From a checkpoint of a small transformer trained on Wikipedia: 12 layers.
Each number is 500 + 40 x the weight over its row's rms, rounded and kept within 0 to 999. Layers, rows and columns count from 0. Numbers have three digits each. The size before them is the row's rms in percent of the matrix's.

# layer 6 MLP down (transposed), 3072x768, rms 0.0726, rows 1983-1999, columns 576-767
094:464530561484496500469572489495441518543529518455537542450463569492499471507496531505518507417502515452505489489442532531496455562607546512467522498500535435523476606523481544550473488426425483500474512406455510482543568539514472462494450583502568479451535530466443501439517467439511446511483459516428486533496447485399477480488431553409529513505520510448439506400540446574460509494503545512509485465479514485467589460482490482484449558460557431472506497558456476478505466447449463511494447648444464531522507493525521563493491404541561478503480469386502523433365520452473565501
102:461516531581501560478470489405465510445587494568459495485526479495506526486491571461539475540561468522506433519511493488458560482546552436452494602543534511580484502506521499504439438498533559547519525492509447459554504520466477529520541503508483476566538512514460472586474563402503473561517475437527472530497506478553465505516496555412486494502480450477501412453435453518443494458494447462552464465498520526494465482476485500547432498525501562475490459501574492505470523457529496526537503436514459475502502432506506408502497556483541524498455525522472514565464425477493412466
105:568467491479570539501446559532510461515492480559465461476556499482437491503481520531571459484514427514553459492468516470476509512545470509477518394512504465505469495498510497467588494447544590514458414495545593501539542513511547533478526431563504510549484437499562437391507474507476422553460478569582488564473493507506583477530456483455452608459494486470478537503399501462534550580554466501487462491512489475552477492536513493555508453419580514506467447545522584533502483557440491531533577490478548515539499467510410494479449412526523504502507536498483537507488457388492483452
093:437518513526487517453497573498453530455495505442429510547530405489479495476508467470478475529493461435507498449497507499469547493461473489480445481492477502514450490449438481570472464518524522621519488485545508484482530532440463466538582586522441476507482562526557473507415508430563458458480475504421512472523509483529515570555518434465517508471488535519508568481482437535599516504494591444555536492564475461468577517526513530526512517453465539535432551505397482527571501471551481556430562456512527454594478432499473535450464542491498484522476536506450492483468437474492493519
101:466542531598561502482470479472548454496527553518525470507466497501574497521481514448556466520487523511593546468507518477486461465442513461504494527485530529574449452481486462417487542497472412556454471464478508481542508496538533467553573523552479541482459514543549560503555449435586450506442523512559505422532488518382468441505514510439466503415500486552496528494437529535522498485519591489464511488506537516464576561443503520524469468557442420543474422411461422420511484474518524498515488531528583586496538533532505534457470531457504467519473477519465479415522496551516431539
095:480517547460507544466458441536442538484555554544463460510456580503502403506439497463509579554527489470469459510528476482450531477466416458442506422464472523489512494520545504534549509470597451515502513504535530536586470521486511550564535483502460507526494541528448474540517523432418531486510518548499505438541516481576493456466525530543488546481467457460504459462482541476446467493508431524504436511501501468562439457440452554430468513466465442433504512539518508517505471537472477549516518471542474462552512513443498501538494514461563495564434466515568539466509493436499480465
119:523544559545463509555528492456517522511548535497485485395406468531451523588507469517486532499508531445491499518518506518575545521561529526495420471455474482551447463526425511461563496470517480496489534474432526412553529503461479507447512553466472598556460464504530533542390477428490476605447460540476528529365502544479588510555507500533436494510526480476531526525506518490575527494432550481525503431472582514495463521593529454479581479525524477510468470496525515504507436479483545496457526441525505524459509549528456522519488478511603512513546518481473499581470531480460557578
100:495544517557515531510479449499460559459518484473494546435472509466414567456532485484504494487518481462558455467491515597459497474452510570457547487529547534513540496523479448486474529466517502539541459445504473547500598520492459529491493518477544397552509487552565529465500556517525436517502501502468570486456545537506576473412532515486489502604531496418531514566429495521466425578552521407539486485495498485494484503546443547445524503475440493435494563494506549480518504464413481473479517499485470469491523465438516470539514559475531495498495584539486511441557537461480523479
097:495533491452519511509467512479446547465463508592477469480496554476473502562435452459501506513445480476441502507432476551482428458482414523567562548533467496518462367549535506458468529437583432491456464411499547477467434502544525450539468503479530511442418507527473553493481552567477530541445461502515533512509486522537451519483527544444462462491525424511480494454526374565492416432600507485484462484475522508548532432453539522534520499516478556455520553515496510461459390469483541547538442519536463578483510497530513534492495472557523543484526458511552478468470503442422527446
108:538507497523465454446570499486498503468526526540490528451584422481527407478454421485487486509499562566585528573489534449499456538484496544505522549447583609522522506504500464495489537480440530493585475483500444482462555524495539440506422496508500515519525516529504506514460457547495488471589531552471494469404552445519572510491510577468498460461462447510474545446480469479531501487564514479494536595471508458524496493466471510441407476521498430527501508504489451579426476510511544586453538489528449542513533410432517510585504477499448496545460423430419579495526507448460556425
103:520437553449544515466389409541455533547464504501497495495525496463519491534444483547484478431561557514520467571481451519497487483453556510476475494492471518466474553474451490496518470520533523554548475434562491548486399540535559481472542414493512521518478509484430559438517517495487484497432538480481550465564443458528485570510608572499496582490510528478533487499464491485577432497560553528501472486460469472558522515423440539514484568516495508566510570474519531382585505464553528478519508487518488462499510508465503434457555555513523516440557534470501436527496505502540578439
103:449512545476469485543536503477587458499499480561475516450531559518548486583505493425588461437534560522489480436417489498520478499497536469442484558552416507493463465433515543494467529443502509574505451436457476434529530515535538467500467512560488488505475478437510528561475500497491486518456538444507509459526546467452579481531505463506498446492527508447523484490558475456489440468506472514522464508516520523449453509536591498610495530533568522511418520561548494483447485467532429440472487517504511502453530580514519446536490521505487594497463522475478576489534439514479468574
098:474480511487464412500508515495537564517429467478525481510476502447529501534614446493437553506578504502479467517540478525449448452479541560494458447469490546428534482516511521510477563513464494483415484463537444498455552514466534557487508543562478492532497560453473536542493475466538500454563530476471477536413410515467466512459505471498547518488546426569536483451491498565582464556477533341496500521475590478532550467546486484481583431587474533522556580494485467549485461559534478503473557512505535485527410498476515417551483518545465506483520457495480458489463462459464509486
099:507476533553517593527529558395483453517505550404435517591505568535442605435521531543505515523491467449477549403427527491512480538487569468485463505499485464441424496550479525494496422504492535495551482461491488443489509539519546571541551545546501517498486502462508537424507467504444499516470468536439472568405506491474490500494480505540491488483500483541518536470462499491485442571498498405544507490482486432503496449472470507530532502461528517494608608478480502442476511452486396503478508586478525465527540545450503532505506549473506548498484535512542478501439525597561512463
098:587503509449508563579550542508483517528541509531541504513493502440474483572540516550514532550551557537537497568527470501568506500497554483535548453466528526492484514487485463451520519469551480500469577543496468472518370442491479472441489470472454566490558471460522492472468521486538498422474403493411558563593422558457528481521513521513463467546507433459472430407524460478530556550508497538494499468607537509437502500551477494465507508533561450548536481449497474387494491463551443473482518530436462529564514448520503511504502541449548417527455533479502525548466476409508533465
103:516503507462500470432549514476501525537458550404610517456558501437496475473522465503519546488503534467467516490503422470425453525449462499486479547447585511532522492466445509503490541471440486540468534515469617507529534533536525502524541443455528467504519463516511530389547481499456518504521395440540539532473396557520529502504484485485533587477519468494593495517511544474569591416503522523491561507483457517481455479500497511538440531512526484510448547474488495489495489481429446433537517497506518460493459537502524521447474454487532510533455496523485465471467540523481502464
114:551490560574546518497410462478527575463489552461533510511483503485558491584471477431525457525489394487591486505469463549422509487508491492492486484471509534430439513462415502470408516453504495464493565520501475478524447583452486534511558442555477510482509531520497472415448478435475547440539527479504541491587513539472489479464518512473519527492527561566487511508538517440543497475575420439504487449509437518533481557470503471560502542537409525420513561450491501447509546533544486496479511595493430491511489478507526441472504503485433528419551517532514460505511512564541520514
# layer 6 MLP up, 3072x768, rms 0.135, rows 1984-2000, columns 576-767
099:569501437507516525427523443504476526504547489508521470479533461484491487481480388568499486476465501465500453521520486516580467516496477444396455442488469559508502483494530559469452482438500460543494478500551573530474521468534466421528496552528526522462465460403492556532535436471580465457529434514538526430466522486510494503543499462407483447591474544486498561525514491466479444518414505490526481494515546523516573459484545523619523482502539498488534448507566534503484497546482474555542482459466491533499520510476508575481505504464520526544517502482520506527541461478433492464
102:416506450458493534490547527450463543545504494497522467490537500525575373439508440487483483526447481521465517533523565532451470547484537539492523437511509434463526492499506523493492471538560536560561484473491487512445575551396509555458529449488492538443480429473561462428411534473460465463463420439599519446566503497476544472494486472534449579571465484505481527505537553480472489451543483515505489508525533533464522505529483476503558474520532548549432498493430481546487465543460532460526549422488482501596466550483441527500477497488464530524538548502506459491442491447493420447
097:474532445415447457485553507538502493483496509511537536502480545493462450546541466503507547509533462468445566544515517407529491451531472474466407486495504514450541523432465527414518485546544544460532497483434456524482513501502412491532438552502502494480510478472536493478564464502517437504442496490460421573490452553487509423489575507487413520433512471466496510567464448451567467500613497500546499493491485510490508441506454512540455495506568483519487515527575448515475521592479509492468486488472431493442562547518474470513481454596507514577472510507552483534489446487519508517
101:493505486522506448503463518495522465496565515588490550483482564475493490558491511469527539523484511533514581571552553518518499415445405556505537440459535546547530436466470469425470525460517478529496510450475514451531487530532548501550476568545419560573495539509546479539528417441576500529442515516500465510514479477474565453519506507482534520511500483560529487493496504532575423574500520531533505457534497498532529467474540511543506515515453503479506476452466520460524561491493565435427455413530558512476534523432597517512445512472499539519480514475515487497466441506506500591
099:449494539468464460430548480535490504500539515423502455497459500572500481494475505533530440479446531440516499528484483560467502489537449585419454420516547541618551487473492513479503503482559521467530508531493514513472525488456485476505491493500497518508411540402448613536495551506509478429460508463525501469520465491550482521506547570538548528457476495516465471501488497548502480441516492499515459487519613466469436443568568459476519502524445432538516542491470472478519544433449471416526469477575483514474501518460490474458494526487521501493458563530489466424513551444532482564
111:469508488534455493560494465433466607456545591504520491409429440453527563531536557518520428421421571496489480497480515491517513478478524507508524499516464563603438513471493459412446542502567492602483501501469445452500535579496491495552527472500455523461510456494484474537457452437500490501477515472494495536478497513484479516566475495490474459558456512503498514529455494498468442540551508522511458528495475603531423416492527475541497479545423490500430538495490505446515509469542572491483456564487607472455434468468529500518509538515515448505591473497542429495489527492461567575
104:496492426435489505512472461468526550521486484428561573495507538494497519566517465532485449499477492520504499513439475534469431487582509543563513528550537468488494481501550480482525564471563441467510487539514480415520569524451539551478455450478519507461566548525493475502427488499491430463542552456479506427513496488548572391451464470460514483514458413486551569518570553483565520493544505478419496479489504516482521429513559540483547459463536566415494506477449479575486566496551554441534505569538540412433523439471529513524451534532441509452504527457515434474521544499588492476
104:483518483468551546495507455431578411488520474496435448449452536509563552538546474517539587509444520417495459544558551561514488447508520485541436540551480520550531454469541493465461519519560509492483441477548602511572528447472490446417448487499433539520504515577526530424493516463526485524479435528525447531514448524504461499430455506468442561502537404563477511546469532458519486510487572485557458523470509485521480510551449546456540477528452489416552514513442459483506530507480460441549510406536542506475495458466454502516461531528514485538442539533468527524558443503457578528
109:460421503483556472461475424492506486550583464421438535501541413527515525513480442516439555529456478548499446581449574499462487510492501441481541473474534463472582582524523527560501550518584454502525499469493490442537417394465432480552492528568593526496454472527472483527482423459542504546481501572419448464465536581457516503472470541499520494451482497417485425533458551593522517516534504475576490450518471483551498475461469537499507479498497511385427441476466536452450509431553484544480469428541552537446518479465504459519536491482454493479501523489534494482507516434514504484
100:518463499468469541481495468497478508490486533494489493512558423465491552468502526511484470461393499558496524590443444520426463608464518544463462549436544492485520540497503485466498511492534467434465450556520505521546495526473552538529520495439483495513565488486483492546478509544457541457482519535525507482522505506459604519472561553474527482476536478584484530534448482467526446460414458454499478458499551507509504490475509510445537501519550498465468498561503534502505502488459516458533399460478541543486461480508421426419541525479534507451490514460471540413520463448464456525
096:527474508508459486473497501574463463497450479505527452443481494550462483475472469511533548451519535534441506521477500480504484503532547469457483449517541492482533578471532502544527572528457369489472448465518508417588524513510584428535444498563515481536474549537519486488478495524480568454555475511530493517469501523447511468433431509482499463425511560512509556467550536434537472561493463449510526472502510477452481473519500555502438588471472533522512505519500467487484485497554492455463509498488511478468507511533503535461533535543450524418515535412464517538465486534473458506
099:505544447534462499545484424470517505537513570521503536417534467533505526531467408500549491474470495483513542450504536469523529512467436500463507489501485541444498478509569467417531530547530539534496533566532516478534569568431504486490497494460493491461501523539506503546539421431447534466479536503466434527521512536474476519459474529496527519601504450551532480466440508606546491549531499515477513495464501543471466538463442472470575520488513472535477496523486534506485440503511427417510540474542510475496551418604492505523449450513415493469483597450505512534483434467460459537
100:480492524464540468430447469480513480523459427526582519488479482504557496467482565488576483444541415460494504453492480590506455471487480560482482465471491450473502484478493559591485449517526470541487533459497482504444416506527447525486558479452467499508516496548486506512492483495507568543443582511592513549490482483488445510536498519534469566559540572491562588533552519495447589473526557446510559489477415443531531534531483417569530495517517510442489386468409469532537508480572465478474502496532505513464485502444505520568555482424497493486553551477487464517489471549546478544
100:506535498482454411460518417407515564466498461469501531472497551540521480560501530497484474440510492531560539441463492474546456432516553462527527549556439516486510483552554455515544576448512457452437533446464491533469455496493510447527505429532517571500480477538490427492563480458480491442470522435518472521420493417543503501459466441494514491583495479533528427515549542560511570488540495514498449529563512551530533501547434464496424451472483501474458457518439413453458501539393501513470464542470531459409505475528530482560524462418431523599512500443491483569491494515472568523
105:471507569498480473504461497475479469525536574569451530416512501496472557485494506502493469481502545468528489451522505470480490484422469512482436520511564573461470484439542534513553548520520508486459523477532508480554495513556546472449469541516574459456457500522491503475438492526491529459497486461519481430543527502556482388537491512441574477486424552486460444467527607492480476502419515530470565524545518507536435483550508489579487478494566561433509457501446487546484525468466454493589488466449487485470506484442498517513514460524485534516497545543509565464496465475442483466
109:466529494518558472493469537477473536480540512562518456503516452472475493553487517441545537527487411489519514556526441455497570582540523461527503376503573504467456545537523550468499497492509509522593526511476484505502508474461538529548532533553432517517540506552456458421509416478518509523499468431506492512522509492496517530429472498482518447519559442507496454562465468497492505463502452535492529497391502507536498491458521442523465458513467484480505540541470556471541460533512442481516413470461470562470454512494501543440561544555499572466531522503519471521479502535521568520
093:471519486536455460515534452484525491465563506437497492527494582472539580437520487521549505479510467510517520488540512543511439536504530539467490476476507521518499507466500491472511459512570538539477521459491546515380550514520521500473488466510433470493522487557474541473559557455533589480511519481515560519571540515549502502431453513502517457489500442580543568466484480523483502503491581520460462465495468487489538492501531412495567542510496472452504539519511577485500451468436501477449445496418499433487393449502521458490550489479530443465476564449478455488534481500525573517